config.toml
hidden_size = 128
num_attention_heads = 2
intermediate_size = 320
vocab_size = 2048
positions = "rope"
bias = "none"
parallel_block = false
init = "trunc"
init_std_up = 0.0573
optimizer = "soap_variant"
learning_rate = 0.00347
max_grad_norm = 1.0
final_lr_fraction = 0.0
Each number is 128 + 24 x the weight over the matrix's rms, rounded and kept within 0 to 255. Layers, rows and columns count from 0. Numbers have three digits each.

# layer 9 attention value, 128x128, rms 0.166, rows 111-127, columns 0-127
100074140137112109117160116110123129128122158115149115115145124132106132161136105121125121128121087144157131136143122140108120128155137078114153150109145139106146139117103150110138083176150114096132128128107120128085079103152077107112108110127158198133117089159106125122144189119126145083136145140130120086132073148170139153063097145124121106127130134151136115137120139130104167127128
118141101148111089107130149116102125107092119092137092169161154071171162134121135118112101116116136139144125142165143118106101114117145150175132153122140133104138115127152130118084123077145155113157152141149139110176176130113164140139127126138106146151157120138104132179167124121170114130101128158137162154137131158175106106150142141143137133154151111125106133107103144140167100165141
149136155094148141182154150141132158100088156116160128164145101122095079146127147141162104095121133104090098129154125151125111111118103112181117088098146132157141158133099098131145141064113125190084136108107089133121180135116159098155161136109135127123151117125152174119072125154162133093147117100124143131125162137119161134136117176137155102115110115144107124119136149135123090133152
163070076112135114112120129137130100127106113122157122168140127116125166150108146148158116154120123188121111125168139126164121108122102114100108093123109150081142141146123108119128161080117119157120133108128126102115130123108141076126139113138104104159115141111132139139103146145129075141107097115117122155103155117143142162157121109130124151130119169148149176131188079129133098102158
096159150162158133146111146095121115189132107103085138110113128127137146107079122125090109121097056133123102129104114101143157082085158107125119131163142121126126114141122124087081117149113178110121125173174135152144122164144161119122097129102109164132159119123153127131142135067121127133098143156155139135123111115128117080148088124134112149109152153110142134116107120147096148112096
080168097095138163158134103101113128174135117122143122115117151154117123152123140134143166093127153118070101122117153087171155133138089095111118170130135113144106122127058130105126136124152098108105119119141110155141086131067078122164207121124109101100139145125170071136121131176125146164066152131132108155141115109146131099105141144131144104120114125127102172138148104152129186134130
138128115141145109139127142121137100111116123131090142154141114090139101149089154102156108140149144131100123168127124129107110135140181166133150148144095144094097116143131130110132147106109117171134135114119138183135151124122156084083154159112150116174164109143107152166122120133104117136098128177098133104131152114114132140192171151108135149077143117104117118110121135097108134164147
137080157167137135162089116180100138096124141120121127132118156115108128160133141103119157112126123100118129136116098172087106143155119106152141104142105119161148155114134104132139138148108115094116195147076135096139141142147108107137129145076119177132148151146116128099098160161136120125145135129122106084124143135153110157124113119146141173121113147164118116098126095142127091157131
115137126143129122145114159128117154124158066093113093136151083099130153118127108140114129139118139143134129123158128125076137080148103139100116135112112137157105147119133136133144125128144086100117142161123108129143127132111131169169119162133091102123157100163152100136130139124110117123121120101133107171123155126139058115159139135163136136093141141081080160148111105156145121139106
083082141153106113112126080153109183128112120130097110114111101107122144113110137108107147150148122155110173142114136145169131129164148198148117141116103130130160127138132087117126104106137145151152136121125131120106108122157085102118120137136097076135167113074129124115117102086078128110118103128125138131101126119102136151124136128155115128161146125156161129148115121098118107152103
104117122128131106112130122111141146153120125119140125144127083189121157136098086132092148123157125156196107099144129136130160139123095128113105114173154171129100109101098156135141095104103115129158114131144135094161126108121123154154115147173091110144097125086169152130136148137104155111116078141181155168104119111116107061127078142112079119096062134122131147168159089125130110117133
104117100105103140130128151137105167167155142148111132127165086166135121165114171117130129108169114142121145152100130121140135115100136115196151120146153150123170142137152154132132178097135130131163144118121093115112137110125178118130143133108154105095125137083098129154157116097167147080138105085150163153113105141146131133123117115124115128102100093131135133133128098098132100073160
147120130136179113109134112108110143146132138116139121129152135117172130138151117192154109104099162113147098139194093100135114104118125093135126107125147188081134129135121187100121125114112115125141114141116143137112167137108092140123107107143112104132085092108116147112112137165134137138162118102147141183090102114113104129140120107130126112122160113105090157116145123157162142149132
168131113143142106116108147150108119119139119113150082111078078075083160095148180177143137150174164132082132106142151100094106112159146119128099113085106119138107134110079105134136104100144129123128165138095089088118184125116149139119164175112121098137112136109130115126082130112111083132101104116133126175120183101122121115143184154149153153149132174134117158142122116154160126096126
125149166118139134111134113107119109123115118186176086132112151152129112150117118143123137094133091150118088111094120161128151127153100139154119099119110127176109087160131115157115133109112144106144137111165106098106134134153155185139137108158119154139121152136155156110153136160110147096136135140123151139122118091178139099108092154120130143151120163140132115103130125157136167105097
135062136098079110159109128149110132104116128153147130112156158146130096128128127139152150116129117140178151140117128140161101133122128123124137134142096133110165118135144163142087135125114141136118106110123137148137156113132169130144076087131130145134132141133127148122151160127132146114139126132116132127105102128117164097140125110124127118107119123098125104109157155119106133163140
128123164124113159126129103151129096120113119170168169144149150123087096141120139115133089064137113128135145089103122083171140138090140180133123117160124105110139108135123108119114103138154109160127094080154164174135109116042138093131130076127123131146127100176123148148152123158099128127127131137098125129133099143101115119132134113091115102111114118133149102150128148166140098077128
# layer 9 attention output (transposed), 128x128, rms 0.145, rows 111-127, columns 0-127
080064135095138138134185165138130127141117115127158063133109092117116190101106163110107101171098139134144110125119125163094118098104148141129153131149112138129128158137160151146142160157149138139126114147150125094113094125156136120125154092134158148160081123113119118132082131115124134145148085074131153145129134158158109157104131103102124118124101121121129132121147161154092128136137
134136081141125138093127114134092136123114101154149079161114136135166079108126111133096124114169155096135161140116117165143110111101146099144165118144094126133136116136150091167083114102133095181121148106111103112090150088148092130126133155118133148067148119157114100184141145150097142132157132137132131142078152157147127124139147137122126119101133139105143136175141162100127133141124
138163125102111149129130131126087145131184139134147109104158109112141122135117137135149149120134091095105172089174142155154188119113127146190113115129148180111112164108114119075150139107100175131129131115130090114083122140077117144141158125102130114112133109133124127134111081078130130162108137111151118114158118130078117122178163138131172091154112141134148119155122129119097112137115
138110115163104132087106079172130160082132123130132121149119124134113132179156131106130145167147124153122136122126156133131135131150137093104129155151159146120127099105122101132107154071136194134112123117133174134123080158133135127154165136130093108106110127102124132127155122110130149110140105127141183109108111165111174107159120120150080105140107124106178117144125082115102128128122
130163157123109095131083137127127149136158113098116073118137151113108092116126076082130138149138157194140117089121107116135120145111155165133136086115093144165162103190135143108111139110092115151136078148138142143154114115141099153142106130154133162133126109084123150163102155161135108119130152109103132134115110135119132141126106126150143171143126167071195106113107135110172144085101
092115163113169136041107122081157145110167140130135115119125153090114153135131135097144155119107146136102126130106103130135145150143132133103093156144134114089139145104120124083107128146133158145117127126126071140191136159158141157095090144119124128128126092087124116116091160082102085137102176141119153153147104150080126099126180117137144136172150160156133181129159125116108086160150
154158158134171114154153150100088102133116109151134133153151114136145133142115149141116139163097136102140110093158117094144096156121141153120158119144132121127116148138134079150151124115102123142106133120133170140127122143121141121117112114127123112096103124108094124144103125144127147147089138167145141125141079151101162102158119167118108133102114120126124157115108124066151124148067
113100140138135120115115135140109111077118110122140160143131124117102163083073145112124103136137104084153146178112099137147137137138136169152140088146138133116122107126132104110144126118140144119122130110113146063149115157143100100139164157113118132179133139139123126101118126143137124132139174125135140102156099112150140149130174137114128144109162107148152156122097116155122108078142
130159147128143148118133162096125123100084138160134096143124091141111087131129119114152127187113137130140155153105115128122162143130063126149116105129105085135123145111089124102108133166133164143170135163102104128125139145159124174120103175147089142084125151117134154112148174154119098128143111112080131125117128111099162141117139136128162104123138098139091122145134124131132159094128
110122141158094161120116128121090116128121131136122132126110138110140139133126130156099138135161107148114158096155139176123082119102142130181110159108072143145108095145112081153107163112169111094166152139114122143179083126129127125103078106107124122128163123102156139123165121155132093084119102127136153112115159138127155136127138129154153126123084156145087161113129132164158151113100
119126098148108140114127153118122142129083185128102125129115081143095149141141094127116162089120116122138094088103134135152158135155107119158109159116187162111120123132089099099144111121105129112139089106152127127118132105143086092114113146142174170106154109092113180128115199176165116127108107138126158097148151096161150117112127123142103167136080135114116179160194112158107105130128
116098129116115143115136125117109170109145126075099143104154100098143144152171125093105189094149132127126159136117127109102124155147142114164116151121147170146106141112108147155156158127143122159127115099164114134099110116174124122132093118150135117097147133124090148160103119129140088132113152135147130123131117133120162139139085110087140129122107116126078119168099164108122152121196
154115169132126137150156095119110112150106121153134158149101137162126102189123097137145095136109178121129110141110139141148103111092136110127119111147154140093149108148135130093127070128133152153159138136126115133099130093152109181155151131118116098112118176112138110102079141132168098080141148133135123108099127140126138149145152112124108128139091092151129126123131129125115098135150
143172072141122120089115138175088143136131120099140144128100084156110109108142138150180109141132131115098157126162104087168135153168096097133136139136102134113087119091049090105135157093135134110155113169131144146142138163128103149115114205128118085124165081171139105153096141094160138097158105095104123162127105156145116187113142107162116119154161086167127106132153140117139121133150
137122111162107146098112092144117123146158132118138170106081128144182135122121132140148130118124100149120121096089112166151157089176118163136091097171122144105131157143156128122133121130084142108134079106172155170128101149121130135114134126118156145133148104134142143173141150129103103115135123113084115105134137162141131118133114101117090089144168141118088092095133123156141125123147
144110151128081096151161135120146109149122127118128138091126138127133141156136149124100113138148113093156150136139134123142140094107135118083153111113125162118154138114148096131128138116117149137113091133150131134131119123120134115118087143114145143104106139159171116141126135104129139109102157152120153113117126105137139104126140136132148122118155111075110149143134139134121129131110
117152161149099161133098136140163167133109132147148106150121138126117121137151119147116129090096116141100141094107137121126168126091102162121171148136115141101176134133129118145124132141142118169129103141100163146144131155112138112153151112121107101142099079161152155152153108129074160077089139121146109101128121127111122091160108098108131164105112133098102121137181150070111129129145
# layer 9 MLP gate, 320x128, rms 0.163, rows 0-24, columns 0-127
090180163149105117094142151124185169100150127125136159145115079104074153120090147113120097093113135143113092100108093126159156139181135163090127128164136175098143120116150116145080163088188092142167111136118115123091139133163191106112149160152123103145074116158111140143155129083121122156141131103148151128115166132145123145160126115138152134120081128087152135102123117121093141108108
136177103108106176124128137114137160097147113107125120155169167122079120124151114172154163101122144163136161103105123152137115129127134133111124094098125144128093158144134134166152171126148128169124133094123116106101093092130150135070122132135111141149105141123127148127082106095103175102140124099127143185147109160124128133096082149107156166110111146121163129149135109125099087141127
144133141123125149135149142098144136100124147118134088166108129122155118140111145118076147144132152125108103136075113130098152129168115154134113136103106115064144090113144172141111116094164133173100128162151146133099158154102134146106103125155122152081168110136131117126120098121113112131150143153120087131095117159115185123159148141116147101140089168083126146113117128115113131112122
130109141080147129155198110142119151146116126153104139159145101151115118163136117102127122139094137148101115120150124175157115147138087088111121097147119095105142119138123138154151168191095156085115138116128098123166131095124149156129130147106174126106105120118124156099134157124095136126157081131162172113151136135167093108144100113122170126161130066105127124154131134166113121149115
100140140153119123094121115134146138137146134040118155134155133105133057129143125146126156132127120117141131128115130143067136095151098144129129114121146140070162129118119122098129166097173131091140159120116128116081129128143116096128109123140166079104095124106128129130096120127096097070114105098116142118143078105113119136110167138122138102150160121132140142151119131102105111130133
109125089135114138099064122110147132134164104116114147138129129138170132169135115112091121124104128125099122129162120129110112164127081096111091159163140121094150088115146144152128171116124137134115107156118127141118133135123115118139136114167147129158101092127134096181143117127185151125109109149117123130141122101175084148112172127109141136134132126128163140152158129133142113140116
127093117138113099119112145109126141098160165115127202159129168101117118119155125161122138141129140150190141118114115133110158104153128101170100103112113139144140123124165148131138103146150170131167095116088112136111108081082092161164103138121155150161156160135126149110109109129109112096115160105143059107159109154103115160089163125140088116164128128104118160128119131108122122149142
105145166151120126131111136099131133079154131151137146096085128096094098159072136123133141115119085117148110121150097126109132211125118107126181156098121163090156111120121128128118147100142123132105102119136110172104096121125106138100163148173159097152158151139129138180114116147100141137105089120118109130137100149109129140175115135148087128121133143139151152081139121122129110138112
195086132138137126143148133115102156156146135133062100112148133098142129095095116129148083110130143180096180145128156107137111097148130145108103165105108149163155131143158106142085143139144151167145114111164158127127135114128075143077170126133117108124093151139157192145144121100153131145156104082075172107155152128108157135142122095123096123108100167122120105117110126117114145122153
155130118164130115123159114128106151152156114144165122148134141175138075105137109167139117118139136077122162165119112148168141099141121112143137106142118145148074146109105125130114154096129161126120105112153137167097124127112110127132136143141108093113174116153116159159113169129117157123160113142122135164100111133132142150149150154154098123111132152158135132128128129092131124135139
114137114071115158129143146117141124159135134107111094108166164124147192132133119121164131110129115147122096118099140177128145115129142130138166138062113125141115105100114115169145137106129165128167132135101158168094108085132085144160114139125142164168148098113102124131101115135187102159142128164147128165114094153088101149154158144119097105121095139144169117150105091142116122117108
154117121094094124149088094101138113145109142129169143151091141107179153119147110113130137089153107175115132164111141094132138137189138109153149117153123117126133128135098160139137124106112139174139144141046112165112131116168140142149149121126125165106118082144133155141125112143116147126129106172141076129169091130171110149105122119104128093106155109099140160068154151136138123130077
142102122105123118139114128136137164140131104152131155115106091104137129130126160130171118113120112127105145084143129116152169167165146168140113133135126176128122102124110100099119096199130105132135120146098111133129143180085129116175125121088168129131157096175125097116084129161165120139133148116133155113118109108138110159104153099164110122125160136167110107150113092113135123160114
118100152102166110116128117138115136186127158131164141151094171125127089104147116120174151128159133102142130130130114158116118161152091162204079105122108133147138118100132129132150119073119125094124137103131151110139131113142145151113128113131126084106132125104084111133108140123156122090115168147108105163141153146153127135174135115114093162101123139111097102135125137105099126105128
187072119176141125131113097096121145126109107135090089085146112184110129116130116126095124134169135142146161123119177159136136102107135119142125139103138083159094106146123101140138089135128099079126128110140124134143108138134135128140149108114098160109168106118100156155130113081101116118101146116160118116190115155125133147107129142129094106126115107145135114127161113116118107118127
119131121131155116167097097110142152117101139150128113127162165123139171096132148146133163144146177120176135132138095126150174132147145108137109099104113136103143091107153132100190139177060158109101123092103136109147119113107115166106142109159131149116116132107117092164145148139149112129110111162131126164125121131154104102142148130109150125131075120170155094149145076116115105147173
105151093101150110125120166104141149146145115130144072164146156155172115094115132119142137133120081122161107108134113126108110128102147147118114122087177143131138109146137124124153125130137128109153107110161113141115127122146126144119141132162162145161100095141132143142106157154119077111116175118137141106137097141112151113154117165139183133116129159156127088140085163121139145127180
110141113160146111121145111138089131125124129125143126107117143153175122111145083108138103123134120174100103120115174134150118097127155135136128110153120113138133126152123121109131113111152138122166058125104127155105112108138146097120096118140145140119126150162117133202094093167121091099143148134107082153177104148116131131139126111152145151098067122112124139129132119140123132123098
129104108146109130153125115133100126155101119130083125131133153119152128128130148133146178130102155124169121119148129137096120115137117182144115112099136117126125147153141122120104096146124119105131085121126158104146143106142144110152113072165158140159109110114091179140088131096148119108121107154104114151146146073090138135111131191088111197127096124083132148123064131139138131156125
094127131115138158157086096146146145114133101148160096154155179130101141175121119168113112092121131138114155125145091123169155129137143144133131099118152191134165128132137137140096142104114165133125084119081100125094133124140079111138105145148113164139135116098095146175070159126145115135132106141168142110094105125142117122137161115088132170110079124128135132084134119135102130152073
125116137114097133148111130114223105158126095109102138105128132097113133142150118166151117127160112139182134159155112129078141134144133134115117124127136133081144163133123110156100110142157128125167145136093095134143167105143177135133095135130147144081099093140119113150110096182133166133128116081119117132118104133113122119148111165122134162116109125106154084100144132159136128151115
113104129075125132131146132101137157114137140128165108120159172132104077168139148160122091145106152133114120097150128160154133133141092092137127134126110128156148106132131126147146126126123138124125135116112127173126109152115170129135144161165118124092170128128129106106118160123116138128104110100110137109145108101125125153160141125124136134148116113161127134129142130090158122143140
104096107092156105159174125116147113151105111117112121121128121120157151105142151100150113132151160101113130131151123118109107127135113122154124131150123120143153104118182131137129125150141154165120094144126118134147131106071104114154139109090151093135126143172125161122135145128102104123145108133146153159137151123101099164166104130123119101137127140129150156136112180094178101155167
159198117098169130132162133138087161190103168113134139134157140165182086120128068159129110122130155130100126180102097091135125110116193098134120108096099108115111131136114128138142174155111150130118158127124164086107153090128142115152136128092151156131103131121093155118106103162135122157148151118146120134170131128118096144145128117150144140150142114168124120089117120122129115117127
132118146109097167139152077127181078155127123105108166146088152130155080164124179147080150128160110073137160106125167134090133144153098119146115095088123142116112125113124110152129113168144122162116113127125109107074123165110113100125107091148145141126111120123135117120158105123118150128134164131111109131119169111118129122173099136102170135169086115100114141143189116107140120132135
# layer 9 MLP up, 320x128, rms 0.168, rows 0-24, columns 0-127
153122124102098108118143166141128133122116134129171152126107099115131136122112156091107141116107180165142111127164114164146123116096113122168102107095094111111156136094145123114130101135113100112110092108157120140103117097133138155098102115118177150171098143141149143099144105117110178122164159124111143094226107113151114093125142147129144118168108136074138100171180107148130161102162
112111152115130166117106144102122110140113091059135105136142136136104142179126119147127136122108105115108142155161117099106118169164097112162120121124136139114154144096144116130131145118131138103100098126130135107138113128153127161139128145151121122136118123137134142131128131140141171127141095145103157126123160116120137129108063160165118104090097112116101178146156136105140141132150
135127125137066129134145169145132109096151130120152137041153141133137139087133127172111163155070114132126134106165126157136121165119100121120129169122125110143128137138159126136130106135076112139073147162106109119138129137105186116091152148133095166098134128108138108141123131134113165149115153089140114115139129106156122150135144131067172121104205073110108098119110134116157165144154
134108156097133121140136079114122121088172116141109109138166129143122096138113139126161088119123161116182094124175130144119093089160114151119155098120119120123170095092156113099166130130139153149149102094093148164143123152110150134167102118150121166115140178149096176150081125094118154143144126136093108126126151157083130121171191133122141116113128157139117108125100153119131125107147
145116096165129106171137144117160105164136106111105112145137133125115114117135123130156108108101146130154103120067134099156129151149118086148114127128149181093085158115143144154088132147167079087114133107102123131104115133115140141139126091099161120115142179117142127133104116117103134107138109110148113119123131111113156097092115135178104133101150141167125123132138067111115102155109
104112138165190130135090093153076141105138153117133103146129141102125178093130131140107125141112079121169076154165126154104089109140105153088155148091109147101137123131113126142127128163132084118162145098109137112149148098115165147134122120173144123156098115157158111154109118154129158121121136122146117156173128104112105118108154127140131121132158146157110115096130137108156126141135
143126141132105120170106081159122143128095145145092128127157129127142173120118149178112107120120119128079138128135157114111143114111137159092156149161152136143167125118104132162157172135141116177116139175172055125101141082116122115105147164090161110139137135149147111119181159122104139128131134169122145168148196150101113160141127122080150107133145112135124131118097143113148093138138
160144123155125138144136155097123127110110136133120147074144102148087147156095131165149108128109166132154170138138161138088127138120125098116149126127136130127130157116133131141126169136130137117143135119181109116159120123137113170099131118109154114157122144106147131114125140128128139161102093118133106072113153112117185172148087105128138122123107076161124137099137127093125122116136
152132104158163087162111129149086119115082174117148117138168143129119123146143087147142133111104117141115109179131089113137131138128106122086109114138163138127086128097122145136134139099161140131122109134141121129149151128114125148125103133151157099142086098140127124123132147146121102166165118127127156067149143103145152129133082106185166128118174120165169137160132066117126104107118
160107128134133131147097119118140094104129091151143142141136142097127164117114142177125143119148145117147139127103080145101116075108152134108127137134086120110139135122102123159117142141145111125122111103085124135106098189140105132110148122130151140143124116120123150119107114150116135159136115104108131126091130122155155147128123132137123134155160118110139110177123162107171112141095
203189154116114087114151087135101112110117170131110150119134090113098136105124158133156147122095127107092146128156115104191130122130134132156146130119139149135133138141093122132145141145133140132134154128100113152140109107126151156141161062118068153103149138146157110132099104106129151121142136139146134125094096115142168129090091130085120175134107145125145133119113125154157096160190
132149150131163130084097116142120148096160125109151136111171123113202117155154128125098121105143156147122100155149160165160137165142118143110140162118113117154102138121151134098148124155123141089111142104142138156108156161181170110076165109118162109135089126143108147111158131072101161162077105146124111159126147169167141094107125122117145115130162182167148141104116080141138119117110
135137117124146152115181136135056132151138165115145157099124138125119126117142160131108100106167125104099127089184120114124162102131115114086139122124101127135137128132127128111149155107147104088139103160144169159100096158121105113109130152115119138146121099150110120142170135112110134124153126118115098125147129140137135112136110151102137119100083116163127159118142167121139153073113
148121112147086145132098113109170123113114105119129152109132101145111160168146163094104104106153130116131117138144129095148167142144142140131121140176182124143119129132119120173139172126149147128133076081069096108136146151100136123154092135157202148130102145122166150099129139077126136150109202144105093115101121151113138151097142147146153111158113130148132157119102141113101122114134
144137157124162140149155153099124095136099157121091110080129130128098114109146118134169150131137145151118107120093111124136150122167092142139127155133149114134123118140153105122132111123078101105148143106125102123146141157152132127125169143179113139118098140105135102146179116112095144088109135137181080137133131180135135114137120122151139141114131158090113102162111126101138118149200
097163151154151120131147117106098137137117074079132114160142080137117169154174098106105165138120121084128119159116147148093148145141145093131084123136100138133165144138114112127124139152124070102115135107114162129134092112121130140168121094119189143130080119160141122146101080124137096156139097135118129147161162148135085092136127156129113100144096153147113139139139122127124119166138
099127128096140125121107159136082112094127114107085104090125125098135138150115143111121091171105158099126134171128132164080107151163149114127104121104136160113148137123114172151125130130098148142133121129103144101114136147107146074158168154139098115153169090137094092141132141161126155110133114150125156138119145120107123149149134119127141144116152126115153151129162154157095139128130
164131149126125125167123152161131090119117110129132120160057156113089080090118157129140119139149172121168094119129145128145113133096170141142128160167112157096113094134128121143150129148107118111186112104085140090134138124113119150110133143151139139112124079112143175168121102106140140132131093136122181097119125118131171135140121151124090119113108139131129117140116073132125164151125
114137096152120132112116110080117120140149133167096114136161098162126097182092128123098129066116100111093158083106095094148164122158105119067091109143147169133152182141121093146098121118150141145111109098116129150151147133138115128132126122132148151123127115155178147148121170160113160091132126141086121120138124119144109106108152151142146152156127117100105113159111155093113150095123
139113175113131178103139143131129120128158107105124110155127141162119136142083165161144101129137133121145124127169117116109138084167172140138093083113090121094145139124103129151124131103153133092154179149186192099101129120153104103158122163114147153120089120120095119113112130137079134133165167076114119130126151148146137129129160127112139105114149127144128109126164151151129111084115
110068114101128103099106118077135119136137081132120124097129104144149119128107095131144101071117107167181151139112143177152108124073170113105131101099096125125137164123152142153154109143148107102133135092124094126162145119109114163153162122141155114148136162122129116169092105123128107204105151098088128142109110155116136140118151130116137146161086135123143129099175149110106136104130
156102115110140143106115098160130146122139062105150151108063128143150158223061128143104102106118124131080094140130130109183125135170145111099151113099186167126152141149144167147126097115121158157120123152094114125133138112137138123117154154120198127085116115130104143172123139113092121145106089075097095111124107130057139142105124124126120146118122113150098138150113166108102157134135
113126117139126141092126094113141074159148145093143092117109100150203133152142114121101128123136131113110127144127145107119135119149139096117173171125174102133118157107127124126102170133125122112104115139152114151113094138062111123099098115141110106120105126136137153135124158153186133164096133107118156132096137122117137141124087130173143144097146119111123140084125123132179112141110
143164135088126161166165128142158138110145154155106126137155135123098110154101109142157110117163160121131109107161124134166108136106086151167156127150097127092131129102123094119127092152123105092120137116098100126144106138137100124169137157180144133120133102140122137108166130128105121176139157136090123140075119140122086128098062150106152127088119131092117182157107151063175122146111
105122150139141100107141160121138136166174131178127133193123100090100107138124103118122103145145091125147143115154130118136141112127146095165089181091127109098177162165085156127118156082123091126114120150104117147126135132130091134085129106101127122159076128123153163112094122110188130112168095121115095141111171127070105107137141120112115144120110154130115137187138090140087130117132
# layer 9 MLP down (transposed), 320x128, rms 0.154, rows 0-24, columns 0-127
160168135091105098085077107149136155110139103141162097134138176130110113114142141137153091146087144110132159135162166119110115141149109149139164144190132124173114113132127114134118164157153128087142102152149100117112147106122142151099100138125121148082171058137134097159137177136133137138102141122133135139168125139111087131153160128133114148123121098158070143144163122154132128121085
139119102119120076135160116125120165140143107159091133093091126134152122142096131157116109076104109115148103097152156168125112125104146132137109123098087120085138138114117133114106153112137091131155150131099133134132143121135131127127139155127133135162100148176114114153126108131120138138136177108150128109150142112112122100183107152150136168108100144163168096143110158111075159135160
143143174107148155152138145153112184128171079071104103133112117124180147149104116143120148096105094157149099152114133097131105158093122105134123107175153059113140138121107156100127140129082161114118168136121158147162098127114160140152149116152117146139137108128127114134108130146175127112144138086093105081153156136122142125134131120126150133101150110085112137139160119146149138155135
115075146108133092095143125074151119089146133172097103106136158103113136079106111092145111161111180110165128141150117147109136147168165123154125151103117084127110143115150117141137091106123130114123134100066126123063134131123129143159121120171125122101144155128142162102143140146114138155142157150146130134153107146113108126134164100148125104095099146187143085170124128080117137121155
102095095123102140116130114113137145159120104116100088192136137153113147190141148118085090111156135121103133133124132132138149112136100144097142124113122114120136125062112115110158140147118132117173150168164126146156125170156158104144100116133112164104139129132103133121135120133097124107153128185123183098153125125123133155125153116168107121137124105146106141077094109091154129134121
107161156112134141175154137133152099104121133135163121093116158055130105132102155086087126131122141138143118125128162128186115101117133087102137133124109103168129161107132136153170055135133140102138128112163121075102123140127101159148099125145143148097135120127148120073120123169085139117136135152147106118135130163134117133133118131122130093113110123164115082149115153136114127147121
107160130114120126162102175060142148121159157134111166126157179105144104152165128089123162138124124124116117140154137153110106092161153067143080120163142134127134118145141132125131127165084112090146096144121120143161106104152073170132139142122140147138116133156094129122128124168119121044133124140149075148137087143132128152157127125114119157118127131108152133130117141104141174144141
134160132135120115121121119086125125149119094146132114179134162125146155125154119119147133133133121119123103131136098136114100131110109132083118126136120142114086145132164141095128139112093122142117128179141122132186152152128150100141173136129128156119121113154183138150123150098146162113109163136089128098120122140153142118132102131140158141185150112130166107134110116122173143082134
142125141128131155096124166145060136099121140084100127120120157159154097128152109118172141150139133150090126122153094116155126141102157120151072118118134117144094165156109141142139099142118110106150144136121111159133111127137142129133135145118134121074127134148142160055121134145084167122114174125135140142094079143067144111144126143103097096161116098165146077152096145137126145119125
151113090132131102083129116104132142126133121140180152117070159154122071110128160167119168115129163127110136102113110142112134136158128120142132159123125143156088128131122134135106122125109152120127085134133147165040118124110096119117142151100170101092144101142117151138128164144116175083145092133107133133117090151148131145153127140127105105143095138130148153129127146106149129154123
131136125088143108097162097131098101125145153152120128106130143126109125122151136161108151168106106133166165147125120129125109166110157096129069098117145132148111119124138133113136102136153161147143161166128117127115149155107136091094099112109131151155116144136108190102119108067080128112117104110169127122100151152143111141138111152187116119091093115139167093133124140175118103142125
129104076152113152150177135095126135132150135113122157164109148121169118134147090116089143169094107115138129143132146137162125144131099136106182173124090121146143125144138125105151098171080126121135140114100133156155116113178153150078116116167076139127145159139105171128152099115156145139142099079134137129130112129158157161072143125098104102098132114161107121115104115115127169159137
125136110121128155128111145129129116118141121158125146092148075067124137121136112106093125116157160133115114136064087101138111111104147112158102133128148139102083124126139126146175103112084133160122161153128119121108170089166104124096136116136136195116105145121131112115156101093108102100109143140135162105159108136127128132113132155117099108143138131155126149133141130138114118150129
108138176140119120137172109110135152109131141133107125112133164111112122147136108115106140149162101119133108158133155123109121101148118108107132130134177138132148141149101124149111169149140129110125129093089094140091154125112131123180061117156160132127099129127135162127144138124158167141146107173126163077110157132118156142133163122128118120140111124051102109155159115139132111154088
104137090130115149123091124099111127132145114102120125155099152135119095117092127133119114133108156136145121104132121157132115080137130117121112078123108129148082107149129089168134128075095113140109116160132087096145128117117142153124140156118074102132095121138130161142149129126167102137138142137156136144124124084125136146153152134128116138121127124141165149055161149159162094149107
151168105103144180139108118185116144121130143060149124147116118130129159137152159129072118173169131087132127171115131113137093146132171188121134123113120119149086137122115115118079143110143101149061148150117153116165141116116139111137093108151160125086132128159131101145106107142133156113108151147123123160135125134170142091124125152113141140137114156139124121094167087128098136133141
118114175127124127103115139140121128108141166095127119096115139149222139123136144118111113108147126122176123135088156129123124153109119155100143143101177126130145090155138104152142077144148108150143113110151152111113091124094095143138157131128161113175125109141129139127110121162134075100124117136131109122097136127090125113160111091113129131156134153133151131125112142129111176127145
182121115110127099099131115152116168133069156140102139167157100099139150146128119193104116154133115166096129143140135126126146140110137076110130131147128107095138091157150117123131148101088127088105134141084134152079121111135117118139119130107169155136098107131113134141131145098071172152141146134110079169149104131127103121124142110115132140132117112131101128132133144115113093141076
120118106129120136184093135133080127136141111087121104147107119121102122108160136148140131113194108127090120111126147161101116114138136178122146128118126075161101104142097154172140139159141105103139152137187121103169107148136139131146065105134159118078123078104131141108153121127132127173126152148154131123150132065103091111088120137126121103113120097131175145118099105120145103085158
112186091123145104135128124116103139122096156159146140161108116135130128113139117137118124076157127139066120162096117111132090135155145129124111097154149137153146118080101148127149108148138103163093140113141100128114053143123130128119124106101119123121088097170124115122113142137125120124151117158115119077099133119134164114140125126085105107110099118090116119121115164149189151142107
160121132131085092126118109129143135156153101145146131111141113124140136138132137179106126124132110108126162132143090123113145157111174136154140120151133117133089138101107128126127089181141118053135107131108156097094135133146184135072095181097109131130124120107146087110125106127147140134153115087170100121105137138191153091097156127146176123104127154124104136128129173123139107160097
112140104132143154078112121179102117157115121191113137099113123137113180144099090120109116179113150124114136123129153122145089095143127145129138150141191145113156126073145108159108086113173127196123074138121144130158116175128137157134116166126113121095154113139156131115106092130107158154131169137099107109125141142148151106087132163127113128134138147157098083142143112199119122169156
167131130159131146158135119134130121109104163101111146140091146116168160191135102165124146102154103141130126117114113130119177150122165134112158153151124104124125112156138071104157119150159131126146154138136087131149131121134140123128103097123100114120131104137102106130093118139167122161133092122105130140086113137104165133143119123150211118131121045140122156135157120160132159095126
135175090088102164171119120105170148163124118141122105131159135147143167143129144096126144150060182109113105137108152108120109163145120096149155116125119139126116138105137117119119135124136114082142107165109134139112182134125088172117141117156107115178176127111129158151098116082111083137135091169171151126156178153130140107115137123122155078176136116134145103153126108117148141134144
138115180079090137125132117138173155138098118119115094122121135186153152177111125159159108121163118124132172121137164158139146134155139161124125153125124111110132173156171127137139173148107139123152140129132145104156106129079127128136175151137114164122136143159090098128134129115052175104122131143114097159106069103159127139122099126128135176139095151148102154133109081128148108080106